Weights of a small GPT-style language model, trained from scratch on English Wikipedia: 11 layers, 4 heads of 32.
Each number is 128 + 24 x the weight over the matrix's rms, rounded and kept within 0 to 255. Layers, rows and columns count from 0. Numbers have three digits each.

# layer 3 MLP down (transposed), 256x128, rms 0.104, rows 47-83, columns 0-127
141130090108085123118106137133137140119153135140141132109116123126114164162120101118132140129115160115113100124118126147120097091068107112139138103158148123128116154142130118125134134115112139141164150151107119121102158144119137103126129119115155164155137143118142147114119108158129155085156154168118148157113104134146121120144135122113131089155160108165094097154162123139107149103092
078140173113164121125184120148074103137146144156159175156099195088140139129156071171102143153128146143129136135137170149143109107144130128126150139104151136130139147118149112128135130095124100125139120136059115128112128125062110140139090153149122162118134124132159113087096126139142102132112122168115136134117165136164111103139081132124122115113133158099144154128111120141171146124126
119103140106158122099134132163135169108162139132124131133125108138126142109134132128123140165152078112132120126138166139161138143158123120130110136138140146137105135143121130118135115136126108134093131129112170125143124147126094126140131158123148111093161117152102143109096118104130119124137135121097118130150133117138126136135114108137091131112126124156126142100138106128142121125145
094123129153128108126060087164129128119111113098114106152116095133104140142137137145143150114133128146161147133112085121112151114139103100121135120095138166078095169120129155127118093143083117111159079134128126123125109127147092148089163152162155144157112165173145136082125142129098170119099177139089152182124157121107100110081092182113136148080111150159153170119173135129101120136126
095168130116116129133143141087123142116146127144153144188121088115121107101146112103179148127139164084123127107144162133158116139111147091137140117150143131094161123113188175171142139097102142119170142117141148105146121161092102114108107120117075133143126143157122140106127148133118135089148169144093104101126140092097131127138152140134104081148152137133141093131097148099123153144115
167111135125104102187130121150147155164085113169173122106137116134113144128137150132152136122101144119124112164120143160145117114120144086162108126138137143115118137109102118161120106123174113098115150131116098100170087111145128114109162138127076145179149164088078128119119149105133087125071168131085131132062120119122130157106096147153137106128107114139118112086122122163110123154143
079122144128156115143150141178137134135166102151142142157095097110121118117122141117115108118125090131145134119120106132116155141178165156124115112139178149095154174143159123131079136139131115138156144089096124150154147093112130120161108077106099154142140136119123111102129129141128189125129088152180123145095130130130090167104093162131129140118109079142157154092131117166118112115182
137115125083123102150116116148134162136149121146079122150155126124094097125184127129130124102092063106156085091128126121120151110163178124130137122141126153131097118153126125140116150147144129112087144149126124111129162132084139118127107164119133106121144111161113126129145134121118132128134134117140122157129131115100143107164126108126122149113151123129148133122105151102117122140130
138125166110153126155150105107124112108115105119098134173138100175119117114167116114095125088150099157143110070142098100106162133135127136119095138098119113144151129144121158147118093137085146123103091103129139089139135126120140137149103148126134097121147139107149124146131118101098134127136151112103102153111119161097140121114098125144141133115103125090129109123098135092135097123104
164100152115118127168101079092119125130145117129128147160148172082135098138129125108120109115097184143140133114114088125085146152106172103140113138108121095134130117122103105136129140108125167147132180098133158097089099108126121130159094136116139146146134117149123134106110131147117120145130091148123105151072119146148136128104121118122131133143123119120109098123155098103121152159134
133139115131140117156132124100135137152162073182146139115140142107127136152097116080094105125115152146117137110142145069132136118121131121107121180105101109131088125122155090119103099058084154142138156134122124108093143125120108072157134106160175136085132127118145100124145165168152110094133104094117137101086136110131138127127132074116106160130116096105146184126123134147140160156131
182154148156121131111122138139114125143112141136160141094121131126125152130145115091114126120129137130149176153100126124156126101098121104108085158128112111120118103109116113124095165153128125146114052119121142160055115124121081128127129124099164133136091135148122136165108123189106174101151166153096169110146108101131202167153103129142121153130126167140178160163158080152148121131107
090113133154106138137131097134143148119126150122101171135136110146148166127156152133144118172134119123146144160104114096188142093126115126109118165081109133129133132111117147175109063110158126112117133115125119139121112082142194124122134159126091139143141103157155149135113137103137137120140079123098116150117131151076148127155105107131140163136126130109145132130126152121142125201120
147120133156102138127112133115121134152147134105136144128095122143140160090153132129082109171151147098169125148081170089110111156153107127143149134095132136165126072111123120094091089149150083126111119137108103140106133122160150146119086156146152101100165117113147142088131123093100105157108095166123120176150142141159175133115156107088111132082106147129141141133125121107125118139137
104175143114112139138140124131093152137133131153157142098120081100142142119112125120154130155114074117117154140141075142118120177126121137163147111121165092094159087155122121123161164130136158150083140112105135118119121156134139088130153117110128147134181135152083141122137131164092129133141177087117112135152119102101108092158122120121080126136094132119107162121113105160125136162139
113142175140055136125150140129161162155119140125081170161108085143152100178173110105113118101121145093119097114160134136122131133099115170138135120142150124119160138147167121125137119128135137120112166133166143092156177148146128207133113145140135102160127127137140133166126138131081130168175117138091095146127118176118132131104127124118146129046137119131165105147131151137147127059140
156123151135137154095117146117117138123143161093082139087105130176136118131153165139103141128139161111086140119115143094176112134113111141107139134138080195097078138119094110133098138093163134122164131147157125171117124176106085153098110114152127144105167168124069124088157132096156100123140126103155131155137116098158107146121142124109166127138123147115101143170142158159138141091098
128083158125187096129127146121153135120133141092147163139130131136110153150114124150116140123162095166134146111174135091133158132139120136128121115128141145147129108080111126136106101138135144115082111121128124081180152131145116138110111110157128136133155127157094157127115085154126116132182116141116087141128113178106118109103131148092135139143142089112102138169076118117153142108107
091111105133111146165112121113110136117103115136139147187122132095164150132142164108153174144125175117130115173129111162124133138111125118108133111116155152126161140132148137153161159127094145132144070152143146118153141138133176089119120119100155139150133122155108125121152126173136152136137131153119112135117119157144135163086069106146107096163170163118152136104123118104147132124132
131153174126180128134147107109099120107086118098096168148087154158126124117131153152127102123142147108125165110188097161130142116124148128143082171114093136125139089126100154129151137124133092103102139125121114096124136138093072148195152087115133111086115136142126181152091110052129124163109106093121084130106125107159089123168111110146135136156113117141097132132128112137126120136103
118127157142136132148182124101110112158160138143087134127089160141159097149142094132160135131143113089112148133109165140084106114096132092115092170082108097067096125143143102143117166109114115096098118146166130086141117091075095116082163180140140140087157125135151163135170187142129120099098114059109130124123107073150135110116113111172125142116130112144107149101145133119115112137140
099149115120149109122139115090136096110089098126134142098149140120110150129117155106163107174172105120131105124123131105140144129088132119161152159116129140185143119124145127122100149135132138136181119067115151125110161133129081120123110125144155123143152139139134119107102147187133110146103109130138124140132156110142087153166128117175135158105111174088134089166079093125151132120115
152130142127090115159146091131154113104089142133159098114140059077096125101147119134120118145146160121143127073113116152167076118162110147091164103135131119187126129182146102190126163114099144141127158122144117117117124107111149141141075153131126161127143117158155174136099147161092088141094146165130121142130079105109122084129136118124148140122117115108139104148120138110118137128134
149139117110152154111082106136098130153093166143178090099160160126155159097117078159124112158124140133054119114109140122108156138128151151149135134091124151116112097146155137132096138111094129111136125129126129137131131118116142177125105129119131159071108092139123143129136130129129105136110135108122094116127103136168125141088162160116123134123128137133149133131088101126142097069129
119121130110127133151133109180175141132085171137167136121150138124150101083139120124122111123161118124162109100148155072171106124138106117139130129117131120164159121146152092122121123134069097107161114091159128167186122099117145168139127162100124110138135105104130135113138110159145104149132140130124094153076112140131121096082160128145138086087105154170179120159125158137101082109162
090101142087124123121169158094177147143150162089145113165106106161061127131144102124153155139130113124143130132080090133211152130112092089102133098074136131157143112140133131141167132164101121105063129151159141116141139120126086130164153110134181142122136170090153154123153148093165103146168108123122138145127116124101141120081120147180126138120139104084182108147133179158136110146091
132116182142101127154164162173121138117112119127088135146115182118122121132113159132144120108129092143159156131119140124152124131159108097119142153125128118121141100131109105138084096156141171136152123144111150123132174129086063120164132166109123174117146137078107176121145114120117126089127130193074144128134135132118151133112100134163139176104116122050147128114141127120088144118152
112131187130118108113125124147100122116136130078135172118150103114132119149140125126144140156128106093082093138141129144146105185131108098129167097131110152147165095143149127113125111143149131165089125111139146116095105096147074130159116160173150125111107137116090110137158124128105107103153146156138112103142112157162080146114131104133114117083132083152110123129090127125135108086112
132127128089105131113159128115124145088156145113144118148157119121188108159149145134127125108135128134146138115102082182148140137168128154108108105142157113128167088141110162176153118123138171108082153153113158131150135126116137111119140116100129137140153126109105182132160157117155173171088136125154136138104120156130156129132100153126097133116100131074109127159131112104108139099128
156133159156080099121143141153054107114122122188159091073132134093156134113141110113134124136128117116083112113129159151113135139160103127118127112148121131133064123126136114136160126119146124139149108149137130114128136096102093111126113093113131143125147164092130135118098104129146143132121148186092126129111121089119106124133120127138108099150152089138095119122188126171115143109106
117131144077169109074136129138103154150131123094163116151112111154092160138076138127160153118170110121097136124106148088128120158145096121123141147124067101151125165089117103136117142098127139125163182121103139138098115129130103128146168153152111074159077147137132150133152124103122177139112158102074161147109125127127091123157126170130109118126108080150098080104184126122103141180124
131119137104130100138129111126130112112159128154142130175121094112154177160101126079160114078176141152102125143127122117125105110136139137138175151152130148136119153098130115139122144129073125115155134149095123129110096132115135169170129124122098137168123117100109105150131135129148143111110126127121128128156116124174127126105121157099145107114133103156124142125127099111151137137111
113165099135085149150135156129128112117149136118135132113128136130133177164134124120101131143118119122134127171119136144082143117132124118111128114129107142096104121134117132150109166101089166134139198155141145139121096105118131142106116142116179135159142113122146122152152121128134140122105137122132112143110117144170118162129097132118135121137125097115121132115136139137119108119082
179112128106094112124112132166119149153087135136174166104077128133096113111139156095111112110133174135131128075174096134171131114128130117161083127093164178124124184099155108148143110097130154132088166106121102145157076125110105108145190119108152140066131164159118147160130094113120139127120133127119167115115115138144116160109109141139110139123155117146111145100125125116158084126078
143127143140133074092098087128136142142169156138094112159098107100146112144107109138122143132083124100138160131172089099117135093121155150132121150124171114088135147154118126050117169121114139124108150149157136150104080124192159129136114094130141130138128082137166121145110191155161137145133108116124102113134097122184137098095121133102103121106141118128084116117193120112108111151132
124118133135115170120141222167139115098132143094170167125090108130114126132141069128174158098152107075142114119122117115130128149117127107173094123159116154106121144161129125096118136128130136126106088137198118109147117122130087149107100152168092122130124156132132161139096133119131157099126121136107128158141088169127078123176138128144147105168107116128180153116157158141139143153091
152121153145164124128137175144114146143179121113165149153055113138100122114120094151133101099158132076185120107122095117115154120128099149136081160097166128112081117134161126127111136112125179095115176128124084117142142134091130141183159151172126127142115178122163118122137144106107187126074100119125104149140130171166129092117118139097077114152130126163158120156081142123170110151120
# layer 3 MLP gate, 256x128, rms 0.0801, rows 48-83, columns 0-127
124120142143127082104103153111144125126140123100119200129090115130146098135148132122123114150140115166144129148135101134128101114131120149105125130193129090133126185106161116106084153127142064152138166121092116140118111129121152115101115181057122114105076120128152125091158137134123129132116112100078148127107139156125116119099124142113140143151099131123110087125129101122113124103131
130099179102165109155138127143125159112162149125093141160120103150150142120132123127106150136124100124086124131098140139158098116129137133134110128087159140122078150095079146114089081144140099138094107080106132139107160121141133110145119127101111115127149117144119134155104108133120132115104136148147105129157117129095135120163105134140132122103124095154141137094141132080120129109127
091124103100130101153151128123158129116155128101096134116143145160143101120124126142078101113152181140113077114174163116089094108094131171120147174116149134124142106095167118109131138125142141166139123133047144095117165145150130116158172154121097109122129162118110141125154124114157118148155155104108152148131120099161129164174135136134095123112063166139154119114150111127109137136132
122118089111114112175104126100112140117138092121144165126119113116107111137157131104170133139110123116128116120117126160155142164123103154185125153123151136140134111171153120095089125084128119122101089105112166137140100147111118095143123137112104138091154118123106123133121120121153099089142097164125102153129139147121121148176098133165163090116105155101152123142135111152156097063137
057177103115143101137154092089107134105086125145094171129124076093146103102128130144157119140148133160169137157106119153135166155124100103097120131097135112168122126157132146148126159122115134114114137163076105111122133129143143119127160110141125128097134094133131136119126081065116117112143105135128135103110143147179125066121150149127083138111129071115136153112146082147119106138131
112172121108154089129134100171114146164130138130117091128116138110130135114092133138147093129123144154144165156121137137167097083169126137090131144133171194118165107099114136163125147145154119129144131104125118146138099123126146112131141179101119103159117147119148160139129085143152156112162143154147146099093110145137163124109102122150106126135157134182123140147146176141116127125152
113106136091154113176139151134138116139147134109153166106138108148167123161133151111155095117127154127136137125109102122123144098146107136102136122131142109109130142112139124101105147163118151151130119112096115126114125130111095119158123144117152126144138111150139121119143158134160091136102134108107109161088187158122137165112147112115148122112130128133129152110134110104118176142120
138168128118135154123099143144141145126115112145095106107145086142113146156143132120162119138137118128084082130120165079173150117164131127147111099119115166136158107149117136134125090127101094116140123108164141119127123119153130148162099145124175105098121133173134101113169165124110127139161152144146131098118121127115127127156121153160107153111131117149137126134130154098140101118126
104157154130105108130151157090110106151148143143124128080100113145143140104120159165126136122145115132125147119143123120135125145120127131142086132120137135132125157167128143152114122146113094083101101125095113132164169142180151154122159110131111132112131151119150126154109157093130159130139106121126146124152133170114126164112117132172093125107107172129137110096136105136118148111142
116150111071100115148125138149178128148154163089138141144124130191120120107143120127102167119153164110147106167131068157160135182112108127105134088123139106130142082125123082134175177141161135129148123097127144119074105104104158154070123118117148151161174151100143145121086159081113096163149130149132142130128090145114118146086132091129154158139108108146130134116137147087109074147115
070163139072084125147124117140176113147153160142138115103143151155137109119193111109075113120158107122109150111134111156141125142130146142148167134112095195146143146123141188115138114141115100149121150146056148100107148135080139145171130151102137117129134158165097133138124127100118145117143115148146174116153141097122155138120142142122176116114121122146129150136117115143124140096131
137138098151140119109152123133154099125167135129170130128137143152138133140128138157100116132136112106122126130155114100131137127132104107142144136083152125101126177125126137134108096105143165108117105142145147141138137181142154124150136144126111130133127130148119164143152125110057150087141125159169112159140161130150102149142119158144119128169128101110129104122128134077150114164150
151091127148137177132117129119140170119126114100147141099159177130103091124200103115159141093154103112142101126132111097119141128132125124146116120142138142094150122154163136133130144092092160143127142128141146091145146126188111132150116150135085113123097116125138140137115088077098134114138131108164134134118118151118189133154159152130092106130134086111095130162097073141161135079124
152124115107120142136121122155162159146168142118093142110164112119130108121103119124143187147117075103138091152158173109108134128120129139126099141116148157129118151142129090110122126087118119121177067114126105135140120152088133133119094124133095188124107147159134141116141159106151103113095134124146108118085113121137133103098123139108151136146133139122092116122130114139160121083123
150105158135126084157114128101104085116165119101122108134137143137122104126094186158151093111116159131143168146092157120142085152091136105129124143148135177091104092165130146183145114131126065139093190145103144148110127153115160072158116127153115141116138116131101117144155139149098127118170150137108180062149162136148103150145078158112106151153123104124105112139125099141104132133145
134075160126169156111124123125142183114135113148129147107129146116078151110146150148156125120193104140128119137126144106123137123160145160109115132096093119153129133136093116157155174085072104118126092119114115151091150168124095133123104110117133127120110124149108171123165128141144128142166142101120093119116133090128122080118152162144169088100096151165129114152086137143163106124126
107149130120111119129119160125153149123154128125107148158130130132119168117102138157127118145112108119146113142122086160144110137133128128127178086155136175165128127122134123142132100126147126101082117123095138158083144119121122137134127116096130121112142140116157171091119112121191142130128113110114075156126124139149101151108146119119124137105128131126129117113110126121142137123124
124145113148161123110108180128124130114127166133121129145130153120108145160111121129116153141143099132152168132155138155107131115129139133109125123132179112132138148170152140148082106171115140140109142160128167102186148092095084159106116135123163089134125113081125158126092084118165129127138136084128145115134084090107129128093152114106134108125082109089095129158118130104136110118126
150151174150117162150138133103125116132113158134135142109075159219106160104149120103156136138167095106163078126169157123181134126109146121098139178124106140137115120104064144135163119115164077127140084104122148134084120146155111125192114074098193130064133119109166177098182111134136135172106122095096157098127129115129134105094133138109075147099098128139120084146102088114181180111130
121119117112136104176119129162129100091130170181151106134159097147112146144144116136115096092130099164117123094135114099148132125133076113134147110105118112163103084191090142157165125113140137096140135089110128135129171104095155137178151109132106129090146127116131153210098133117100135135191148091135140174138127127074151103098131174119106129068134166084160124150104109182144169161137
147138176139085143160114125101135124106171086128138180114171130149149150161103107125142095126102160088146165140102121102126116140125130127164127136128135115131120123112132146136128151151123113112133123148131118145126117125160113178135118154103121127128111089125124144162152136156104113148106121121122174108123106133104107129105139100128129122126109089165123107119129093120089135085123
146116144143077122100109144188148103126109110124144121149132122118120144092120109140119107163138107110165185113113139108117122095112154141121147120145131118135151111153060151108161077150144118119131164137098134089119122108177118133128130099100100147188107123098103059105116147111092143128153150089136150099107114111133127123111067172144142139140093120165132122126131135150136131126144
107117113108147121119113104108095121117129121126134152105126117141121124151162103141117153153114148103115158115154139128184131158149070149125132096113108108133148120106098169131188116155128114159111154126120136145122128151101114113117131128150147172121124137172132129138111163135119104130127174158089111105132092129144126123131096126132131133150109104136130159087127092072090118077147
142087131113127131128176156115101121155147171150166139136162128130148108113155129092101109114134104131158109096138138154178115097165143148067135119113142138152124118147149112076110133138101150105082137087097141071131137165118157137096103128094145127121168164099120136131133152113120113156101121107138100153074116126136105123134106117125119164119152154150110110146107155128117094120105
140123091131148125132153153130095159134142132101142083161112087064113139049162105162109116124133117109113132127159164076124104134101113134136067086155137104120140100138087100118103180120149101130159122138135163151129134159149154099172118144074116105110158120158131128146137131121146077140138142119110109149149122139124067110121108116109088093146133142087127124100172149078092167110117
139152130130111139102126161134126124146138164110146151148099157146117109080128130168114127162093124136156110102145098123155129121113162102159108143106144117096134145144110121170154168107141127130151114157085126178108184077113116132136101100155153092131110111079161115128120138141149127127134145146103117172120121109153131144110116092126138159142153125102155107094124118127115125142125
142106122086145157130123098095103133169106145132138100107161135130155116076109113115139123143125122139047131106151159158111160117136151159123112115118095122160200110101117148104118112152144150149117127115150117168169137141116152162116158158123119138162093131155125126096174147147076136126148147114136152141091120117145137105087145136150150163153152107080157154104130128154116113131118
106116133095113127145135123103106128165155137079135124135147097145123136087119102139123121151140113162074089130141144120147104091150134127106134148115146110131108133145133108122073177161122105110175125149137124167134137103129149154150150137121141094133140147147063140119141068112152075112116112112140117125067101166128110105131133171105109135115161123145135099116116108107079115142123
134097124100134124102152181144125148111141122082113151137111162138105124110069121129121169158111149136124138139105081124148100130094168136173095171137126096094135111099124119121114115103135090114112138151098108100070155131152140125124084165128121075135120154120117143139126152125102066156141164114100142130127084131106147160160143122148162100134108149142168120060147150088142084131141
138119065110111135141082170129116146159118105122130137176138130146140147058131112113090146097127134128152093146165130187117150133147125141120145134150157148154145116126131087144143139141054167128136133150120113114158161127125108167143074111131168119119152125152131116120100119119073104116178170133163086124076135158111155114132120136130155103124149145118155127093153143090112145133115
126104115129121147097080176117086118132142132076126120153126159136148097129136108115174147131093131128118133119136113158085142126150138159119140133133164098129133151131094162126108096169128119131124157103121060110142177140144107142119102139106130139152123122129139134132137128117107145101119137130145140148090124124135089122137139096129121141142119118147130125171123101131105167104081
134117126119075099101120116144132112136142121130100116118123116143158093123135144180152149165115111148113116141111132157147106117119118131144097150120129118146133152121151103107120099112141101111115118114106121142103137116136144127150115123126106106156149132145121175145099093145113115117134132116124125121137140126138122135155136159115125158145110109137123147121123116120135089126138
136166122131156078123171102114143126136149129114158129114124139092112120077086115128106106129127156098129155130155141147117128094118140129148099094139150152138128132115128126156172125096107132110100067079119125148118173140137145148098083097111102104098048124114127117134140098153086151106132141164149171188140117095143197165088132096131122124117122109148079106129137115077116149127152
130113098151126108134116167130129123094179123088124081142101130129165132098180123126185077140103104130109107160155108101114114129135091091103119163095126152120099115109122125167153087142091134158093107120119127160107164093143118094106153128122085141135119138161140095097139184142114128156150133091134099127141124165173113167141133143144121131159102141118096136142065152115082085094097
090093137151115120098162117102115110153131154143159142147093144130135104102142078164119139116088091137138132134163148164110117130136137155185128103143160114124138115094123163130117137103099105142155142124130153130093100137146128142191142108175156113103126154121115093109110127118105119107124142112105156168098123114113121150073115086123101098177115141147107146149164118151129115122111
130134129150096102168126139096145125115134080129108138178103115098126116110169133144127080110113160185098129128154121162116129171143137159102193143099112074131100114145099117162142162160102127122090167125162105174144174112082109123103104134127150131110129141105122109146072120127094097162160089125132132100144078118145112105174113110130124064114107149151114160124138100126095147154096
# layer 3 MLP up, 256x128, rms 0.0781, rows 48-83, columns 0-127
137156109137118116153124144127101138124110146138119115115135091094126114111081119128119158162154137074099122069160110097110135158131170163093105142155138152109128146142113122215096144141097160159126138127145137145157143168108103132106142106115087125121127143131171149158124130147100107183124145145100079134130136144127101141115129149120093129142122137101099146161135121095121096136099
178131128116135140171097064146149104164156133118131154127129165094113127127099088096102179130139129155143135168143167123114150121149148103092115189166150129127114148102121128117131109140153143124081138108154147096120120104123134106108126100103150118171133108040108150123162145086113134123160143166147108119142105094151036129173140079146158143129144095133112124151145136101100147115151
169147127098160133111183118152149132149119122107125047131093140126137156100109105083174102140128115114150115098145141125121120146070091071117157142137151160127146124134144120125150171160118167059134128107136128132112139130121102133125133152131169163104140066099183095135155157139108126080149127100108118101125119122103161127147089128162115121147149174138137172125112136122123153163127
101112143122185143089135134124113162162150132095146180116145109182109144108145133078098149143120162108119115112165155116113139118158145115165096144114171168132176140126170124123107104116132151134123097097109117105146134138124147166137130131094120077159153140145154138111126176117097161115158165134134088122127106149116147119120138097128095100155104130137139129134101139159104142153105
143111087094122110130119100134125133152137117123165137086113147129151155115105112128123093117128125190134139147110136135163158103109139091140119106163139113119062130111102112138176120093132137148131152183121072172189106153135124162082155129106081135158143118105125159112105144090168154121106158106141092124094146176083131120113166118092124125095128108103066119135087130172099152116130
116139124113153091160123082140099085139117082125086124097132192148142136148117090073116089134129132110110101115122143130167093126133131124145129130079127139117115137100129119138132120102156097128152145109163172151093106120143115074137160142132093149142145142098135105138116176178155158089146190153132132141132136141107134106125122097148112140094109138106128134121114127145113134113092
159116144101086127135128135113093121138143188104133120128098137094154144158093146130159112136166106126133139121133103137123127128120113146115123168134121126130112165110140095136096097153108136115133129124115116144123110125118100137136141107136125167145129087087118162086148124129134129156132041081135123123136129142144139125156120106148159124145134091122118153147139136135133059127116
137148114139123141096089131114136076129107099145113143095123099130092165122172144144121137091128108107135138115165118149133107115120137122106084141134113165112104134160182117104153152123111159154165142135141137149098092133136117095105143091127135116091121090165135162173121127131139145173139131158121104152135128111129100124130144128115172107104125089121101101119113091136092099144098
109115126121087162126160143104128105138120129123152071145119131136159112142100135127131136126153142107114136131139140116148145138148138153158113143137123147098144141117128094133121132084163132145097115169151120111111079106131101135117102142122133131144149129094095134104059152146101092115141127142127127093138102133144179117186124154121128101150063140122110135138142104115141115129136
074129168116089175129136121144141150153148110106122116130127092165129142115166099121110151141146124101143105154120117113109117116157149130097093164095155149148114105174169129119114117145149126109128143118159089066125129107160119122165139143105102140163115133102075142132112117142131108136143152129112169118135095106076128099135169080113166143123122110171092131142169085115133112180094
095158115106109170123146132116162146121138152139146112152101132089111126157149131106129088169102107147137133098114155215153102138127111134120133115121116105112116103111158135109182077124092134161117115135141168104108129145117155126121104169134084145142141113082152085116119113186140088126104137137102139162088140093163086128100094138119148174132161110106112127123165113100124146139081
143093085131104125141115121144140119136151153142135121145100112085115128105116125192112130102098151127092169140179112139108113083075104150120153165182160157092141158132112144109091125117125154132120160123155111130128086144113111128123190162142139104129127088123157112116151146104161132120106114155103158119129168134143074146122139146151122133121128141131129131125132136107162160125111
143112140142120145122080068138161160080110131092124144093151147121119157171112103120117160083145117119146117163119093111134084140147135159152102159131141089122106101151078087128141102151143138130115131149125106129115184108149116138146143130137091096106148120154139129107163101152111166087117130131135132142105112149115129138116152134169088137079115085111132108118161104171106140121106
156177120102100131138169137105122157124126122155140111094134100135130109125129122157109093136084123115105115142133128148131131153127066194145107135111130096098143131122100157127120150146120131120109146126124137046146113177116137149116164113128145168123137094104162123133081134136113129156143087123135138169128126102107124162147158111132096131101131107122104116075103135137108130137105
146132129173157112100163199119094110148136078147142089116170130148126137099128099123139136110106125107141112114137136097114133136126152115145142104140160127140148126167187072117113123090109111131137124090174117122131107153140108091122106154128114155137120098113145103139082099133175133083134100147150139098135116175147110154155145111126132151175088115058109152084115072129140161149166
142175150100127122102124121116143145123091179075108185113143136121125132096124147146117136140162117147147166143106129119162095179129175108121113174107200167102085103110143125155151123119110113084132122170087120140111101086127106136127140097164098085113118089136129112142125142131130124103171092128143155114116134124118122114138141157155145148114121155106147100098097118114136085131160
120181173174151161143107135139086159093125113152163126146154119130100133127169122136127112104195106131117139083171093126150153129125097093135165098118121138118128127124111119108095157140116107123111127131154127130145132137109141086148133195103153108150104138113121126098133125107157137117124130147146142104122125131143112126142149145099087133110145151108156110145135134111127168077107
098101165122090152121088094137083143151134106114151096165141098133165117077115091145134119115116128121124122133112147140157154126109142116133117125090131153103128091169174128140107159097145103140118134118127115108124158112134144122154186145129119169100125138120117087079114110135136123114123122106128086131117124138154105119121088123108138132085121139144148148087153141066109139122119
087130143164156118109132102133124178173112092147112126096053157174106139119108104145113122156127066108145168178115110085144078104186173161107085172161141151115167099099098136092120107110146127071132122133123110181114082073147124128152105155173125129145113100133121125092138144149106189151102175143198126154095088139115147075101122103133160104141138108145177162083164144106093160120103
137110164120162135074149085095101144124096103084128062136102116099123158144133145126112156159106120154141154147148115117121139151142115159101124153123120138078219114135123186116199110158126139142125148128121109143146130149179126135119095100167159123186104128101132099159090113124111142124114143139154134124127122158114146126167116164117099148171146101167124110158149092087157114131142
140107143173137149171122138105140127108139135131112109150159082160118154071167155128122121147175121095167132159117137118134091086149141116134126108135151133141152126132108155134162122093133165120112135125121128154159111119139164118099173114108127132129112153115120134123157139152100131142100110174175130118126137175151114125140141122130130129097111129122143108073129165171102114087121
108157127120125139121104141094110158103087166126102102151109132133095111126149096164114125107096091183124128138144142124112160109106138160128139113159140137128146110079104122141111153146096143123096140107114102123176127112112125104098119205130136145145138117112172103199124102129162135086095129147130101127096124131158122118130129074136120107110165123118146149116126173128106128098129
146131109145101127126104163152146099159120118171182136156159093131097117128145088090134086137138135116148147116122115144090141111099141156145128131117155150086114126107144100108085153107126084104121126121127136123150108125140117105161135121129135081094101132124171113088077138146120110119134107112126105114141141127127146182133168150134118101091133124134149109138151129106142105112112
111152148142167121127157091113070126171140157142133136141109140147173088145112128147075132159140127157117119117137141105131079138135140180116134169187127113141120120112139127160128128099085116094113134094098177152130151142126106112109133143115101097165148125121114176109131126113108128146102136102142147092091097098130124101130131138160075153111150161141122071114071144110124124103134
095129115141114093142117127159164140136127125103159131167113097136114099094112135119078127161127163156131077103124129112153138139113151123081108135146103146128166150131161065193126131184116156104140123183131090104122155123141165100181166123120146120115178146155138148140070137147104111120143101111155103136102135145133108077150133086118100100116109162097170133099055150143163099172132
134195173151147132140122114095092146093110145152144148136103138074116144154178130136121114125121147130143129131125116130152105123140162124154098129119121132096162124117080113150091113132126117134145109124142093122162129107091156110105101137122129147130099073105109113119128142122129120126132142132150150129160114193140115139150105155205123131160076148181100119121160157127148126131101
093097100113129099113157084150114143159150138131143119080122080130109091117125127131155119136136081108104116140142104123168109139133150110136119144058135090138116084134110116123165152090158132097145137112126124146152091148098140170120159106155121122094124207117119118095139161150120141140124126153135138127118172137118104125105170126138092128155131145145176117111202105106133130138138
127142161104089104150123120121107140064170131172120124144114135099127100172115110127129120129103176113143085145115063138157104140148145061117086164127142125127161124146104111143100126145120138132108148146136132140148136109137178159115135114145127118194119116117113163159147090101154130116082103120099109073089118126127116164156072135094118092121097155139125115128133154150129137115113
112125146102152094139099129134107155160127127157111103164148111122144146147103140126137124098165143092101140102122131132114122115114131107128142115108161158123149147113097115159140113084141160194147133135137143173127158123100117204153127141131137086141095105117145120123130120174153154181093143135145151149138123136102115111122128111093117121104132110150122139150086061128148118126089
132105132098089084144127174099123134144098123096132134107144103108146152120113127119165134103126142144145137090169114073119139110105120143134131155140097089118149158150146063116116118115123111103117094096149165113145110165142147158149146108120091094151096157123123129154072130064154136192133111125110102121170163154140152150142103132125097184140135094140145134132159149109134109187107
090156158094117123166129121100128139112090126134146135153095129126149134134128130102141149146098174122112150152083153156124141100147076149164108142151112111135164139128117166128123143099139121127127152123136149108114145123152075149129109118127155127139115147109157113171171125117092119158156145128127142099146129136079114138166086123157137133139138146103130136131099133152087139121121
133132113101135110133146123107137122161107143174110121110128119094140118156122084175172166113166132148121153144131105170129156186113131120136124121115133171130138123154148086145134088091143127111132077137120171135135172127119110143151136142116115115141125167151128177140111114152132144123148112110117127125151133133118168153128117116118144095114120143132185126137118121128087143186109
128119147150112082135134113101125144153109115107121157124103095107104071126135068102148137118136076172099140092081122078130100148119141079133149166068124131095087120163121163154137145141173132171148143107133098131133115129162151147118121133094096115099087157134085163111116131140142143132155194128165108128092134104144120122116125115133109051143135104127110128106098134121137152119089
102131165168137153181156088125181147105134112150118127120108137146106099207137164164133110079093130155111141085076155144179129119152101181136149147123144131117169109156089101136136121163138140106134143134106133151116103146115158167126157128127069134086142149121127146130121146096145120123144175108079096130135113149105155164122130159133141127101119125100103134120096135136118172128104
121158124170157094161098116126110097145107132121129190154140105138145181148147128123096098150199122133101132139132130118106126091131164094139165129119126149088119138127119102121134129158114117142145123104111148137175141127157143093130166149118102141127115170124199128127165163121146099104168109141110138130139142136103109147108125112156188136098136118101170146129127125141125110140187
147125085123137120122163105169131128125117184169160139138124144142168180104101152134127149119111170088123144089166126132116078169096122120107092101120183114117169145095141133166186119092111111092150148086171093125159071108126099151119151128089133147097127129144152109166143128096105150131146152180138169114147081170127110140107149101134100146130177118147147115113126127095092136158119